python train.py --n_layer=16 --d_model=384 --n_head=3 --n_kv_head=1 --head_dim=128 --d_mlp=1024 --vocab_size=8192 --activation="swiglu" --norm="rmsnorm" --norm_place="pre" --norm_eps=1e-05 --positions="rope" --rope_base=3010.0 --rope_fraction=1.0 --qk_norm=false --attn_scale=0.0884 --bias="none" --tie_embeddings=true --parallel_block=false --init="orth" --init_std_qkv=0.0337 --init_std_o=0.0419 --init_std_up=0.0483 --init_std_down=0.0483 --optimizer="soap_variant" --lr=0.0162 --weight_decay=0.0 --lr_head=0.0107 --grad_clip=0.5 --warmup_steps=200 --schedule="wsd" --decay_fraction=1.0 --decay_shape="linear" --final_lr_fraction=0.02 --batch_tokens=262144 --seq_len=512 --doc_mask=false --z_loss=0.0001 --train_tokens=763500000 --steps=2913 --dataset="wikipedia_en"
Each number is 500 + 50 x the weight over its row's rms, rounded and kept within 0 to 999. Layers, rows and columns count from 0. Numbers have three digits each. The size before them is the row's rms in percent of the matrix's.

# layer 3 MLP down (transposed), 1024x384, rms 0.0483, rows 295-343, columns 192-287
099:519560496576494484470520486533472497492502514526520504462454505536445649507623496442512571410570484555545449520394445420530578595498508412549589531482440460557462582584599532490468474501473468523511452469507586503590421536559549462536571529571526453531555563544520546479473491523581477425
103:571441558517467522440516460535483494466494495507362473444506530465548549426481567459488477524457480546509417517460500481478532430570529586524581514417488501422461501535569482517494459487468547517559546503576503498546570442531538569490521364517512484478659559505513449543473512537613550492
101:455453433500444542520500429484460527534435513450528544501448434470553384575567439508508579515537517480458447551503511419528542398499515410494382492555532580465519526526587500530465502415470520505430537477486508443431480469539488453481541560483507445425497557526478513531476511393470444555
104:448591544516484505545562497476472554455519556476493496448506486505442539558471489590554474544514556541498467509559431451381559432443652490487508556476511495462484545579474483541454439433649505432498554522491464491490464608504438472545491516560434593553553609510490527471541451460566510385
099:531553562474528566580534495606504481498514479375417457505517528437511533463478481638526488483408482620568498509551423547602397493461448582444418405459528560509415460422611420543574582419495539534547394493506452482486458471527484506468466555505446419412623542482493422535531551437471397479
102:534487518451523541571484437485444489429552494443476465497564526573529548554504562518474502502509351512493506493565455462476465475539510432508609550437441485513465631486423566578558548501494551574570463476485548518547481505451520580493466490406442510543442572464502531431521443456567503448
101:445485499573508563515479455595610508527555542452511464539545515556474485462430510479576495482455442506504501496536458492522507476547450594464440548466523538480438532497493486565488492565521624500547493518436466460500541444527509573545527558543547539466548410477512468540480506451473450497
105:482530621485590488528485481512434589444441516493489546585556532491490472400529434538468477500560420509468457481508577505467507429446464592500460435499550582484485511488538434487417506567566437463467578494548484525514481420515562516442529550437500596535525465444563537497549476611455570543
098:445470431519508517471532534521448528522498395470504459543389550460406537527446516494508437529465487388533514468576536488536498552383553574430447591508432515521504423570441511532535519484509481431637517492571534501613454434567439513445526469454562514539559429424545580563505535550455422515
104:492586513508455548571469490505479534460490497492508568419409583556434516647610527576602556412506527449484477396633450484480496568526488478505485512459468530467545490514472481463452517474436428421493539501609522541428503611576498433408519447510537548493505490508467506446537493481398606386
099:414438460575586473360471432452433456442470523465555477521532519535530664474498590604541486524539503350491512505556429566523513507441413508475496521475581510516558496488396431477554472574493491512548520410420523480462479462370577443558517464519506533490467492427456518492449528535528537473
091:456513479577447445522485527564385542483519504465569635460548548437504527472482537458483382446468625389557454494493548502502484621500457473560496456563541507507481436496456499574507517465471488494543504645511405509582542454480486494490565542527583553431509448474428591557501487426455521568
100:437381510503488455536497471450464520582460450507430420365431534593482480522567543457451497509512448513442532450493404598474478484468486498471510436524548544566471509467515531519537469456506548462504505546544507480562512443465529559485479485471557517523464441508511531556567429530590494556
097:436549511490421520483460485382591471543488526438504555410460482585483514610533496489538574551509433539518490608570546551539451478532518422478485496575582454473540448516480465480563508462374443591509497530551521529499405473490523376510540537581438432535495496516518485443459572483537472543
098:489534479556513452573537434527467464396582393512523475490519487460509558505519448393445530501454512486530461481482506495518585431443534490501539457484479450470469528517532435494446538508474518465506415541528582608535555569535512438475455457538503512463487517416468467430525473498500566545
102:506564465549464480463412493538536421508529583517516564467470520522539479457448512542561494463441605519559515591433542495424521552520542533518471525431481585532395483406532545578543440477465575528484487463492511574524475468381494479354491589478431438520530404480527574460535424439479510575
095:506497523546534562511494507508492465473598448514509409462509473552400506455406475518460464430586501532491535502480465530470556602462436522542512474541539500478519482548492472488537427480448543509506541473538420507569448449488531437564585527568455491498480477469500517417505428464518481517
100:551527505503482523517448514510529504493464566553563457458554531535518543501512502476463561443534423478566583511510517627517634599488478529534497485583482471464512456539490508447455556436517558468643505512461510551526592531575489486511596410465495616526481540488478544458460489474544532467
101:522454492469614509498422541446489570460482503547513476582487529450482466449520586471555528444418397461476555533490522468618442448460561453459500495581478469538504540538510522512480537465556460493476469488399379391558513518475543536440530512478495529455482449473614563506582404520554502500
104:504520482537479552516447547531485533467475486548387579584548361504417522511457469507443529489469459522524508528450489390348440487457565511523431510509552516542482498483570418595523548503497544527482423476508519486425514526536488510506591500412469461538449495685507461455530539460462480480
097:526564468605445485601487538464391493503477476456526349511458449456480507540469515465518452567559567481539564580563550473570513480518422476546460477529442503465473427479500521414571380469509472435475480485514489554467451496534491594515510514563432499508452541509455538511568434444505539545
102:413522494488463466517458527562445484517564532486539440523570474582558561534574555505516556527519501391483508476528436576481485452472560501535488561509484504537437465512589524428481516513486557432519445504512508501511470503570439482468488509593555442594398466481488523498373598411515525509
099:534423527480525468439524523502532495459489549453552530529474451485504553495574595492591476493508528548483456503420450458479541421481523442484524567405497455549492595544523528553497485445517436565584411514536465423529515445531501462486537487508441497517559567558584438527498492490603535531
097:576556516582502505488525524430542523430454398524471403590465486519511531508467462500544451506449509469535426453477472497430588463474561516442426501438501427546503508482483442541444547506418514522486468488468434507472452544535423578556558495492482547412483443551469520474523496534473512458
101:542569477528545482534490420403479495512538470473504509445534506446413517491560489534495538523544476428585439503515545606511548541562577489475571450494406526440463513511400546521497585478484532426504575477543522465516454503556521501422472519384458413536516422465555499494481522481488517456
103:542557502501557531514551488613391472490492434520484541415477513521534431525491441610418472475560457451506477461543481468569468574572511512530511519458506489443494432512503525478532533492467439478480509595453425430557490453426507608422474490489578497598490367512441480471463504524533486481
101:542431485446453416433446487495554455475467571579494425479507596446399453491471484541414432467437472510515522466553508501519518466439607483441446501568429491414538463553535427546526539453489512491403505472430512403413503509461437499509515472472519453454558528384499516471478530564468501449
100:503457479502441568493542513465496490440508492492487386505561522499472443496527396512453482583487512504496535495526511492482533492557536542490602460571488486524570482477480438599408481419537500411497445481519521487510572506435481521585408499617557492459531466588420521518530439515516530418
099:567451515504590426503386497498464535515487560531495497573436488558588552481571562423440441434446498509479520490534489523596485558477522550572480488564528491609512424516554530469487445540495465578498555515446506453445568525511551486491399510393497579490522605432479479417640560416472463496
104:491490533503494570440510519529488466483585387519475475467435549528531518518567519587551509490513594439445413385549508453536565512562481490476498544496472600498456392565502614522543424487500544538476543490527506502473474404530553467539481572500556555405483462452489531613528507487572553533
100:568472577521479491612433485443494560570474486523531487502391458475531355439510453444487410481511596420580495442589548530602364550494375492453521501536460473539507529542503491506491517444458399585580469535463578502470520450475593532510447430521523404559543525546495527487480540526503436519
095:534505462510465490467531440456444462549532415528589534481495468493514498420479549557508505541484513544464492475511447446531463571531559476485481563533462446424547482572478545450439477464491612533431528539509472508539426473485434533544538486578412475522481503504460494569482516498550542510
103:536541417377478567492506418543448493504504512401509531514497533410469525453514434517505484486575452460453526534492524508524402485406451451584524540498509439487510427541500532454459558544455528457478543437504428572477413351455444475528396421596493421592498460423495545519486534608494560493
100:518509484457593526438492457528487472564538435588400501511548510478547517494533453569478486395516547546480457445465555546392558534503548506522474485495539469470440588394539435422546533516514440505486423438534537575498483543574441477557560458554505650516538538505506470523462538513522475499
092:539603569467531482486504483449496443478492542479509536620487465509493525474609423472460502520431473503574498518519531477558460502487530570510503468554420520507482510498507460458510526512474479529495643432460475471442433501597516513463404320543552535567509570442485410509451499511454478595
102:434446482650569512577484482428511528510466539535501506542549535563557535472552506546494535392571374414577458529496479474424532463502512505493516492569526487520556497395560459502542533469465462449437502435436557486414485522466569428401597476521515426534473480533375498503497396510505425569
103:483505537471494570462517511440433448538460570400497427445492498478566537533558507518449589455509483446554542532532566522510589475537439556464563477430550513531427486616446441436522603461539492532462504622571566533509586474465504589483483498534405401557480529485545460480487508511552453481
098:552561434476503459453547450570511509451463448493396537582561505495480475419557513473522566552550564540487582445517507327470521582451472477478507490536492425471520546468551462504560448495467645473526443437503487498442532573584545496468433499526534505496520432514522513482499480447592518468
101:506582514419465428504457517502475491449514366521515445502521456556507561501497524556457501588552422476487480488554435455572540460493594499483528505489512506469479477525491469518440461563548482564464445493446550469545488524470495501494520435480540526452409462453539446498572502526515509503
097:446530562502464465485525440516512487517509481555481492454457364567487559454521506517531583543459457554481468519602486478534553538502462476460497507395473531448599480509554442489446472510486459588563499531512421488465459414487430521485460472518516525524464497508550402473466523456471553472
103:545524533505454455440434538553497499472550591531465422466507575490528474560489473610419476524403477482365547498497522555521524486482377565489501569428487433506525580513445520411429602588624594519476425480550465523449441518459501417520420464444534471498568423541409473381531511541576496510
094:485574558482461559462481545589467447569461526545515511525457551483403574569443435526524514480530537393493598583453507476329581521518451539466524437444516503453538443540517449529434494545567446650582538544479517504469454496468547457393507572503504519449477466488492464470484488376516546464
102:508434553477417538465551461490475496452517478466542446494527535432482504549538539524530524574491518576610481589523507418543429462384484425480586502488521473503462519512511542506496525555491495503506482545469497493512430486433554542496484511504569456469572536557545526492469442463507453575
107:503583537486621429519468491417398514440477480555547571550510469539514394482435461489546549608454513485503490475534542480508520497522476470501447521519510522520485452528551587413552525427533555481522485413517540523490509483497582460494542364530542593458491469456467497547461550481461447545
096:536534425525406512444434549522493389476541585440503539516466464511404523566389500542567522430412440449482537540442546500435515446558498526502548512510465540498523488471422436608442467509552421540476553461471500442489462482472560551522486444432433539410563502478506519555553542505575516476
099:520521463497483497441481438415527500486461531506583470439479475563552523576541537497521495494518482514612581574440485493535452495522661524499467475590548416455428536485478520473573494442584528560542525498492481529438491443462466462563447522574440409518519454451508475472499539424512514553
101:506468551518497568506548502615472602487453506518572457461529464472455562491542547559460497486480576516485488524490475424461548541557517475505518485651382475485622511513571501522414534514488496518369522503507471531482463524449556464483496559504526576544533438563504594512403403420461541583
098:498477548455559481439439493452534466477474522532518436528561525485530471467498567506490491488541432463522536568503603457501381503502464474532416390601468484455468481566532520430491569510566393518561522445421534461500527533520555544539489519520436534522463547515450403585497519502410511534
104:506459411618481557476472494515451472416483540472530419623476443497434489514408556481494509540392499503470560426597524514474590543501533445429533461498513438465451542462471525560394444417510468497476562473556511580470506558490565578471393498450489465582605449543485548436552397549536420553
# layer 3 MLP gate, 1024x384, rms 0.0488, rows 296-343, columns 192-287
096:465503484553577521480445439504574509477549522514577416499509473489426507513440403487552519475547537446498478498469469524430433536495498443457492518455467596570638494527552465474465549474440536448429509477464516528390489492452582430456523483451594475428496460503597423493447524486431447503
096:465416566598522497416419467526478394502529516511561526509492440547533505564466427447541560466456479604461389578449494596576571496540473476592486514514556520560423493545488516505498473462498518435376518566434516509457522492448490389499531528551551512600455519515534446497457540491568508487
100:485515548457463480451496495472505399540536519549504519493482526419481531463525439462557524526467516515562516518584458429447586371491518555486403590557431485552510442601557474512468457515510378486410472510574521534485557618512592494509439540461467557552442548489468581479420464407421538458
090:553567471453557476469531399581535498508453410466602446441502499533457544525478483552536474488504406447452498425538484412474424502493469537442469532534468463469504529484507469529572401439486485487453435485512497506478511515465590491545421448479491499629555475498509466528471521468510541486
100:524449541513560406548512435474424445526511496466474580540411518380471434475588508447446499490482515522456456415455464544423518393505534568524523478436472529533514478523431494511463542526515400471480528465523507474459562476514425472581435385568476493512512551529499484504496528524468622543
096:537513454443577480391487522586455417493504562495403582525406534510360488483461468417545509542474545489419566527557516440466454461552472496491581500481434510506499554610532436556467464610460602446465472554486459485486486512438597463478531486478502476512500420528615505540438475513625476484
104:458471474449519495467582457542481497568484546397359483554468419494520486403507462599538399512489515529556443425528448425493532499525474487532521554584538403481526413473532533483610503567431530538514508487484496532511555446526468503537538437489471394459546396495426525408486481507489403541
092:554446488461467563561367505627431459557435426530481483522437525515561501487511434477525537565459480454594488409513534435517450511484447506492458523502561510472449456439469502540591433538482537525479547479430550466508546423443526482461544466463425440463584489528551465413478526439551494511
096:534453488404457510483493437544515521598511527487533448605470565529521469518530486526459446528470549541524452484537504506439559410522461462528439467467445412552520428471500466491460552521487475444548456443457457483361493518399507604517428525496530563466509436440468463434546466577475591472
086:454465457478424546439497535493556460498354576556502455490518471512399505568509494480450646555480556508439446517589490463523487441396471452624412479482550421492548533466635488467463495495511519466531471523443514431452493514540516512505563476420488420552517512494385455511460480539543503488
090:421587533613459493501504442553400520543619447452466525480409400477476575525590489468485526549465571523529494499624529523509523471567486410549468418461529514517469545450479454503475539516466465524517437546458503566508481532413465585544495453472484473419520475508586472530533474568517502441
099:476577434530399590472540448566482498529486548499495550490612540536459481547573527499482504562470472479460578619587525474432430546507510400530436441493537500544498465358413527494473504552511519451411550458456631574530513570495539559421565561473537558570606471482515518550485502516550541497
099:530393508495553444472582462399510448466618499587458512510490502483467546508538604542493459583574514420509426545485538552519462512505420513429525606522487473543411416478501617464463489489578494462464518512558439608493515529437446496449467511492538562532495492581462488529589472502554495458
098:582519499513583533463512474484436493556561440457414487469403539511543498475516554523499471433574440553510505478477591483559541483521439480463523490498460458450510480447467489617535438599465473509494593586536500445470467577517516530407425543452485525451457512488533489501515515474441524456
099:475481450514523411552513437519489566396390464399556477544472583455449430391445503501491489498555481565452532503552455471578420586423520493585434505414528462528478441393539474499557489583488406485523453481440545491561477456491567551506470561626527433491561545429431434490447555469495599553
102:456554612521401506486543417561340519544554445413519463540511398546558436476452478506444492460515426513424501446554485442442402442610545490392447477540545460467448517547557523514545422560569471419454573458538462566543491467518488607418498411551501478609531478467493537532472508486476559530
094:513483518465553441482499482495525472498507544394514458416520472527476557520470562540442472557480527474452526542442482545458452358438498571496482443554516419525541509507579491505577489467545509506449449473454497547496500453535518491534545529477542568448479489506495540531542527582473501537
097:477526500486387498513552562604545550523430519528521515575457441467500548529512502447602503446478485339460498569448478473552458407488502556556517526578449545546576428360511561474447448478609564500453543411487455479490493441498527448512447461458452568574384537529513411503497516492490517570
117:581444569466428616477495512563475495516493504536456563548494565556545479517497474505444486526512462460578507509562552452427561500443614461540450550548520567492391512530493429570479471526529482601515435474505533510542509482437464489512468576554433579501486518575523484429481492456431467433
104:506506581567545440497542655513469421492449532560536574504480511610489424466522558494495510485533521435604644557483519461582528482554492571477464465449495448531452489425522498553518405404493478602478591474479510521489487597531485449491463538549455498449437513544505536507455558415575404512
097:429490467459512417478483690515467392445547466462487497448508503438535555521466592501468488519411520513372414495530444450567554440551523517460435471528517438485497505570490505482477449453406509375512533480545491441529504416481509514400464416491509534526471468455481522481510470497471528472
098:502471465545482489471452404410442464509526546545557514473510602494505490468434374491420583532475431460573476598463499492453455447521410476444469554552471502641499530522524504478550593501524487535497472540505438557491566475474484443548532509586529460427491518519469479548472548564441448492
092:433523576570547505517495524557485469514544564487569530498565437532472488446433503519545487506509584543423481532463513556451524518517424493461420557512581484492409564616571499429543495540451521483499494452509444499490474442359504453572509501622490472501531534417383573504465479462603484505
104:445495535529569573389384542495452431476483486459505457442472501501556545508493483514549431495417470523415482508521464503552551496431430544508487537525541518589447513554491543449450521494477445508433412415472478534469599486497517546519563521475451489449388502472568487490478526401516606505
094:513552437580496473477496445523570490516517470482538569432459471570547551466522541600533560526496498461513467597437440487500513488441476503581491388594521490470522458531501493560523529474482425493442447452486457569490495503397449514502501464506504521627406471489551507542544447528490497462
100:571499499449527537520485443483531469519517483436514524553554550528516572489504488521515539443465528384382528601491506428442473562515554455435422493480518508460529479499529567366502505542489508471466510446515549492498389508497561528460487440441531394453513539476499468451494536565478383495
092:479526561468562538469426488405481542472441491568555587518566451504552540518475547504571588446553481474535473454627495533507517472458455584417407587482607510481442444542418612441545501596483605516504560465517516482557510539507520503435585606454443514472515449454539466480532391407560382521
097:468458477541472481531505550486529493605517575450494620581485545554550471462491490478457389471529508497495459481487486479478496461513511639502533452455468408562487460478427553501546517434546549550542552488587472418437454484447487522469540504410465488560512573479445547448496441454528453575
105:439568552477463365448558576453504598504456489481510496525464510432473542528522499500456538496450489443462465487480450557569479517520576538424529528556408553531663456655475527567475461496558416437443548537498438604479492426537478575506510494410469596410586461546573446560541492523440433431
088:409460462479578578439515582493489471522509551501514496567514439560497463484525453458412511442371505590544511503496440519505571428499414559456530452408471523456526530334469432533454480549504478457473547546455510556500487471514411508467486493467496393458491482452488589532519501452519522411
093:503448489577612534507605467497584477540436523490534451546464465542539505494462427545481537452460477528457469444454539517383493529517564510394564476521565531559490430563544462437548647496573465431514532483534498507580487567474472499522482515447547484464513507436420474442488478614545522528
103:567473525585533434451532501507470422467476409473524479525454433523444513466578525485586493519535529470469560474406405378537446546477510581536491422518535516517585583520623525477415493519452459410506491501463512586539545478452515467513587543475512488510415602485457520578550359580500485492
099:555479464493429352544466542537504445513466499550422476540442574519486499502420505442430529456578578460520496439560541457506523475409481465479541459525500506539474465512513462540505522488472604523514553547549433531457563505549483507533526436475484503457486512533515525535452430535429481490
095:476564556506501537508568458424566546526498474474511510479547492538524424556509506484635485508431592537506498521553526515542515470570519456477515453385641470417452404469500525471499391452494523481440477460460537478553482479532545528501489575560399433555558535474521544440469502524508597378
106:574521488577562470566525608501516566456563437494472631553554514545485536506475510534444469509482465487548535509450565511482420516581521494519499481524455527548511486514529468539421519559429495472471519527577491515461414584583426536527471445523451497515466573576480484484582446433474499503
108:429557463451433570507515574566454479478572516507541447528510531435587514505518505527510488551538460482552546565528557461443531500504476518438535577500534479568502468496517477535520572371481565625443478539555505530536496424570557574534507461484409500482489483504485484523478622504524460551
099:490495470515503497465497513500604452475456455540560474415515489425522505408562472565401441490556539454505457520456486473438504529508573525421492495536593446415514537468525493379493500475449464417456469556461381572522546486484544492489496487530548541513447505460442481449432611513555557452
098:427514533490536405486491428536427514580556475546569489397588487543554545526558574537527526412592446527490550521522519459462548517509543516512499461493452582556452454557500547485488462563517431483487515390380497495451526479533447579459528460464463482481560482476490473470487464507541532511
097:463511474578498521559454548482510518525525522446502437521556586530515547376504454523529496488516462444495524470485423423497527449428491515651553470541515491630455613409488480428522448440545515450470473461527588546533534504602456451452458535507526640546463541528585558570498491464433486485
097:500499457497484480485499522478546544397471611501529469541610546546533582456493544416481529464533508441423486555422540482481546510445531464521455545412507503495461475559480488503494547502505421460534622472548455490469557495437474508475521516519555440464519466501474398331481579545560487486
087:507432488500507580562424468573509427546595506488435482576536543475479496506544539451476487490490542573477428420520472468570580406518514518564551535547562518443429462516452447544498527401511538592526466535589467550518479543533574463550554428496536597612485488457520572497478443627441479460
098:562482399448373418477461648567508448464541577498488555491465463499474506485548534469467520440445409533415455513501383530435483545558472545445435513507503461369601563522528495442488557483482443394487440490541551474504525468504500457521555527458390478419382498470475551525609489505495593479
106:564490492437514492530591540577585470586505487512531454478525569511519496476507546486447441416471365537455477444486501461513497501460468548532538503500414506473458486481456453521563470540470471547520518531517547498475488553454464553539450501565513441441533480556564530543515494516515460468
091:448445528502453518494509502535432413398575566472632484508469499500477514540474377493491450478461438460406544499573579467389465440462523458477449379511499535535583531511513542543470502503549439547492536411468394431444509518473514508535489494447444511471486501562458494478492474422517622672
101:502503464556520496536405502518474514456483495430530523547500528510546490516452494504528499412477431498478480470495511373488544492532532468495527490436582494526585417503410495456499470502586535467531513502590483610426431510441476518539502451529403533513437437467555563416420590506547395507
108:478454427543507511506547540522543544492544538436476501481510489453506455560486520477550504458490574566476558455546520484521429400500454473493399549477384543536457453419574517567459499415581425414474464524509523449527459523483548497564549447380458415440519484537483608407513519498477459466
102:561517443573452459471425469426520517569537526486467468467526503497550392508474483535542429501457512464443527469502551495439410442504566381421487568564491477548465458477538432504495516475467478531456555458528477521489578396527455547403573534496502520527441501434502503523469404554574459504
105:519499535537468571477502577510433468507536554519519441517501479422429527459521526553553528452498484528509534451463458517589464402476528431484483483435560493429498476455495436552592612641456444405470506467491585563434530460550580570417556490527491571552439456473404478507512569434469452441
# layer 3 MLP up, 1024x384, rms 0.0478, rows 296-343, columns 192-287
094:473535498432474543560477544451410520537461519499433479544564459476577548490445538550523537507493470578502470548552527478538473554559502552530526414498501493449490520557445538416567526574410556582484463521473552466469564504483543543513510499495500504554458632528546518563540506499628497461
097:470391667503497508443510497466538493496509563493513421540522537500445529580455485487536562471510431381592480429511539527448462455550477503608492537506525606534545517473488511468482525457497533511439580449546531502488514518508507421432479540532522542468463489491545576536493496551458492520
097:488429556471494462503521563438600525489450541423493472507537532495499468549527523515581398524523555498483555429506535478452493543484534449442458586564513486461518488476492469583546468459521523492480558566619435500475514531509427524439455450470415543492403545510612465523478495478525471441
099:569526416542601552453464499536516516489413551626477461463528498507518544421528522560430462516535467539551451455559495443533449525445597576416477422454425552556550553450584460559483459562559411407406572451500490472561533526493571489497460488571461467523536481515512482504473535488491516366
100:453496509519452541534489478395469453469571420475485594501515517496535567571443501440526484531608500423552534548437467558483477449543473503551514585511524470538485493445544480499483502542476511495449535472496528444499463463478546501430452427350459637483592419547528457435547438466455442474
100:471584531432526534444480449453478453493550550463488489598490530536578493516374475441414536498472500568430519544475450440576465488565436411471526474539461595495547532598487411471499492471495479467426446506519409507543464511450596527465485484490501489441541508526565510505445535506488553405
105:456470539518561499472465459492441538577657588375482490482434495457406478488500457470501468519428500524523457552501505483517498527605463526595550429455477518545570460450564482496459483500544482538459478488478484578530415413524619537523494565516526444488530458494559474541472490567515463413
095:508500465558530548555537445452567556397560444529511549499388419512524519534545504610495495451525465478540537499497484482488457556483507457490529545520466495511375470536508467425406514481559544497539570477471496518580427544392461575571458525432435434483479486567509477465551517513560425539
093:622524535607515499401523496429523566510555552497352492497519518599447541603496515475516653512493520488551479479422529459517500537503506496441452530594517539468441512604559521481459452597478515507481515544469508476517443532395544371482463527459443464494440558420574476532500517504505375457
086:521454476564520524502460386523439456494547544434474525593461553491599511520468473560521391470510468493568485484480461623424543495604526557445501515509543564446546466516416479500547483460479483593475494475504559394491453514543568543507432559537405548409520464441450535524490505523419450516
095:486476482573546446494419470413525499557587526555453533561540515475502491472546517476568450556413605546489449505457442480513474503534468549557524428523495512503486423493504537359531513514500453445540501471499511361520446492446444451504528545492485462421432446526529503539550545516508413656
098:504432420411527530444550539498532498403522518546525564487539434529593489519459544503443538557483516517496522514499572555515482498509460471463495515495510550537506566523442383454446523495580493475541423546612487464530447529514443481405563385472535522487499494513574471500481459565571522530
102:509482495517531548584524602454556456495597461478505542369449479519455457562452501511466618531470413514616512491484421514530440501537517413504555490540570501444472519466483510491441512452489488471586497485552516460495484554514490469495447585472517454521500494541527494516513488490496478463
095:490546486538571638483543569362496577517525496501582535406521553542524548513434502528510478375549550490546491380510460489496472512522515435405450454520536432525449545483463534423454447440495506494590538484539454548450506406548594555452462438492496413624470405558463449413484468478563601593
094:585504497470498558600511489533445516459525477465506479582486502498457400460476501457488462561543488556500565583471575477512478497401455483485464532504486480569468467502511569463446460465481522572526484458480574494472473507498534493467446594517502412561420574558440517536571521414479456449
099:570470472496494488517487535390460511569523589496550411481530470571500495520416446482479459501556494575432481407506449414512459429558569515435464459628492527504453522590517486521551487502589481454417472423474510588425483483421516515522493533495436499488448453490463498498493573465498461504
093:422602524483454567556510477538462493512555498472512529535510508555489433496453501503488513469613454441508500498483483470458533522527443474482561546422480606458546563592404543457477545567452491473590484535582582507471491565532576468571507488541552411512581533470521509487572443436542635553
100:462425532514503448481557540487531604471480596486543380588464414463539435468530563427560468428498487437480420557485488479542484424524517588449539507514469664471594481565553512457453510462601499523509576432507438433497539501461572482408542526513442521513494466532517393515546440497621518528
115:550507496569466592542469444583517457466531488537433558543513473488549521484535535522487501549552531588484500496453540451374503543442553499548449616497582546496512505505526470513478450479411513497551458496455570535455509481452512508483523551467506584436442531608488499458542487520545397488
101:566479513481542586485545453486501499508514495556441445499549587483406513440581615499499563598571389506485607494543539471570490562593521510519452533473605429542645499475535464472469468440440550575555453487488481498481478532508553447567552512505469516492555551570518407472480456621552525523
098:533547475474510602495614464562446489515576467449595480605552505434495541527534462494577544535476465458461574557489528471601548505518521496523518485560522494453535540497532436571526531599525527579474446551513495545474541514602493441498502494515580560424451508569508677477516523440424465555
096:471498501573503416486529524437481437466490562547549507440526487512429469526508452497460503441515446514471526487464461438604589495518413536482514464518507494562428524522506463437563458620601484537412519481536530468471575576497448413534510607551528500487490541447564417577500594544484499555
102:634577604457634606509501561530459508470467502527525488507478456508533539527502496512492523555517443510410459534487499564427446540517510594508519575477512472583590596515540558447491507480496552482514502485465440494516498609481509461483502524478465524509588531428485510526547466450424481470
101:477422449411546459447413446529445454460502449520431439451574528468609542438476458483433512494495465493498529568376503466481509495514509565597518502520537411559457519472508553534440568391450475458509484532498545520523546484521502463474558432521419493486411488507526524485396529500468571515
096:615593417590572537506509423585512490459520527428534515432469505529481512579481513473471497441556523450492398534521541551579486541477506543590535546541450465435447567536549561535474493498569473455550439505587536467526526501403452518451430519450552493558471482391553499511498510545498513546
098:466439525478447421475411412407460568491524519491495485473555447387497469546508561502493508502542572578459477380584567514486587460492467534484476547564453570628532485445555501501539488444544537560429499506557357479398519512506500551582478498525505436422437540528551478535502468442551549488
093:430494524590376517473501549566573506487469463542454501531523478520446526455519522597447442513502585511515514509347519485487535506550545436472659456464472497524527553565541404506501506493376460524567512534474420489533423535552465523532508516599527449461518531534499542513508469523489512472
096:461461486495514536426440551556489589523373384547472523508518449539574429563506475503499493430427539499495596427468602432478551543395439464543584540459539596518597552555550548516519530452431432426594655478464530486522473509578485474536419487513459510510494374460456502469550577439494566593
101:525443415560538517415502521554517478449509427607563511442489500535530524541569543595511518553473504471494487571529482480573358425531539496467527542481568591545482419524555579508540472539427487457537503457513459496540462585497468481494477597539485634479505493542540491597517430542614448543
091:541596494485534504582503492478497515532518428483488461547442461436545500461531536506475555543512566416434478515556513495469562485547470505490517468444480529536540426353483430584439544572500505503565583522495495459469531446578476569521462537617605494537483509639445505374483492480560495488
089:457517553553458457619564548492523526460560448490420492513562490430487543579509488567457527473498488452493528493447492521462504465493498563461530439519487467424533586455432472514485495554466541454530488518421498485499558441527456480520569532498514456549428467474454452469612513471510435540
100:523459528616471514480547396475515481448567549493534553519423548455455515455451447462503614543521483496476493412429556479455379382381534546462493467498513593537506551419573464496422505532499477583561499441471610519518490556499556499507533632543534530592482458498492514492515397565470462584
095:443448463391442474473429475549443499542429511539482560522558539517585505446563474487519575478544529514458476489538519563522477486508535552494494477594461423428373418361468477352525439536464488446427552516411510510456420580482461551564522523505483565468502532497558457571500530480532449507
095:497575407500507497476592616569614455432544481531645580499484575530526432522542523542484516503448480488445478573568494491442496544621563506429469449492501487404513518434477480539570495479478424438494566510448590498587421512595489436452551598551451502522481406471477510466523459461558485441
102:506508504555477510519474519475512478534497517474504437426456481518533500468551525436396623453557513362521481512514552494528428494405454454523521534566484440409513481413465435501557488501529511478451487457528457525472481451518560496445532500494437553526478527525508476528515532596428546497
104:489464404466461492504501542534483482539501524449498508490490506527577478548592532479536501588490559487527540573562558455529557493474483557463435554583523572521502498500450501490590560553523438580451519527603583523533526463571475492520522380448465513555437520456497452553525552468529533559
094:462478478483487497399502529471423505535482492538528485538445507457532559554448481516510513348621514400457500454563462580539530531442580545457543406440526477554434530369472536545485478415496551451544520499488545528541472469496484475586602529417502391443502509541484497473452541525499526541
097:565448624530495398489511486547401558552543477524508412471451520470520518573483684441570408565546500539503393401534529452492524492524537475536552478515500507524485428556460464478571505544503418489569507520457386510494512391417457573550423600497412470491489502439529541492526437567569519511
098:505535527551486410499495544486530472470520511480474457373398572408499529496517510453470557598486405499527500473407576444480605480454499548499484478459420379454404462467471358623532452518484534500592569496433527603510612454566577484489485458556508522517488488531463491553631486511558433458
093:474452493538540526527520472441514599378464516538595591425522462477447536512383450557468509475397481555458449441467526472553529462523493504456468541442535470537510504512469534426420512502533597475541527479537435409575528413476479401557549469480530478483475408440410465443564415525541522548
089:392555502453464540509549504509543504528547549366430472566485554500421460472470431551484444505512503398472492448457471544468550447519490542447523472486431508463456397536507456472510490479467591599552452520510501471491495523504568453422519558507539654569526464577512463460538511534489551490
103:466485582492519616476447468533543486473441487530481511503521557440587444497536510560488527478506546565470506469596543436554576475414591471619406470514451470558500436526631496544530458457495521479511522475552477477538490566474510558504411449489549473419518608485595585518383449477521449486
108:476478524447549498453413469382396587474496397491531503543475481446569403499481474537470535538372514505447467589483493448463453455426533433501490509481512484539513542504445543504456473510555517416504600469468524541519514574501572456511581494442551509477440462454455489506520551513580472495
091:480535526535458499486465474485526564452519555522480552524506516472524542488492495469541574505525438435576486502484481425548585474564506453532463400487522354572368482461559479514499541634628599577514542538496540488554503526617472567461525512512530526517516480492535513507532616556503467549
101:379545507433510449403576460569505638514545474474481474455492600549464478437418533495489517529599475544500494581513470541572422500507481540537531508544397435472494569504607495569524534514462418456468550490502535475586452530466528469407502552470593431489537471520544548549531416474425478541
104:498429494553484588482469562491455506480501476419452506584538447538513584436484577499545511527466526468476481575473507500519525419555516450461588461452540492473366529533445535456464538453490499521522426509611482460483529451587496481444414451580581504520477537456581458406437532512452509495
097:545632458530499560513464529493506631429416524557393467587484469521473502602461572468570553547592447522509478597539458519456491462444465509507548551462396515446524492417493490492518473501476424447494532453484483513560459558471497567486507597502536504524500443440556555394446446524589543455
102:539481556517497511471471499488587515556460507497486477553555481509410481484497603476554504556453525578433537474513471470420566521471537414522450570528525436457502534492411415594557487491523476549518490508593494387589564409554423531496463582547522403524405432592501459458527488478535474537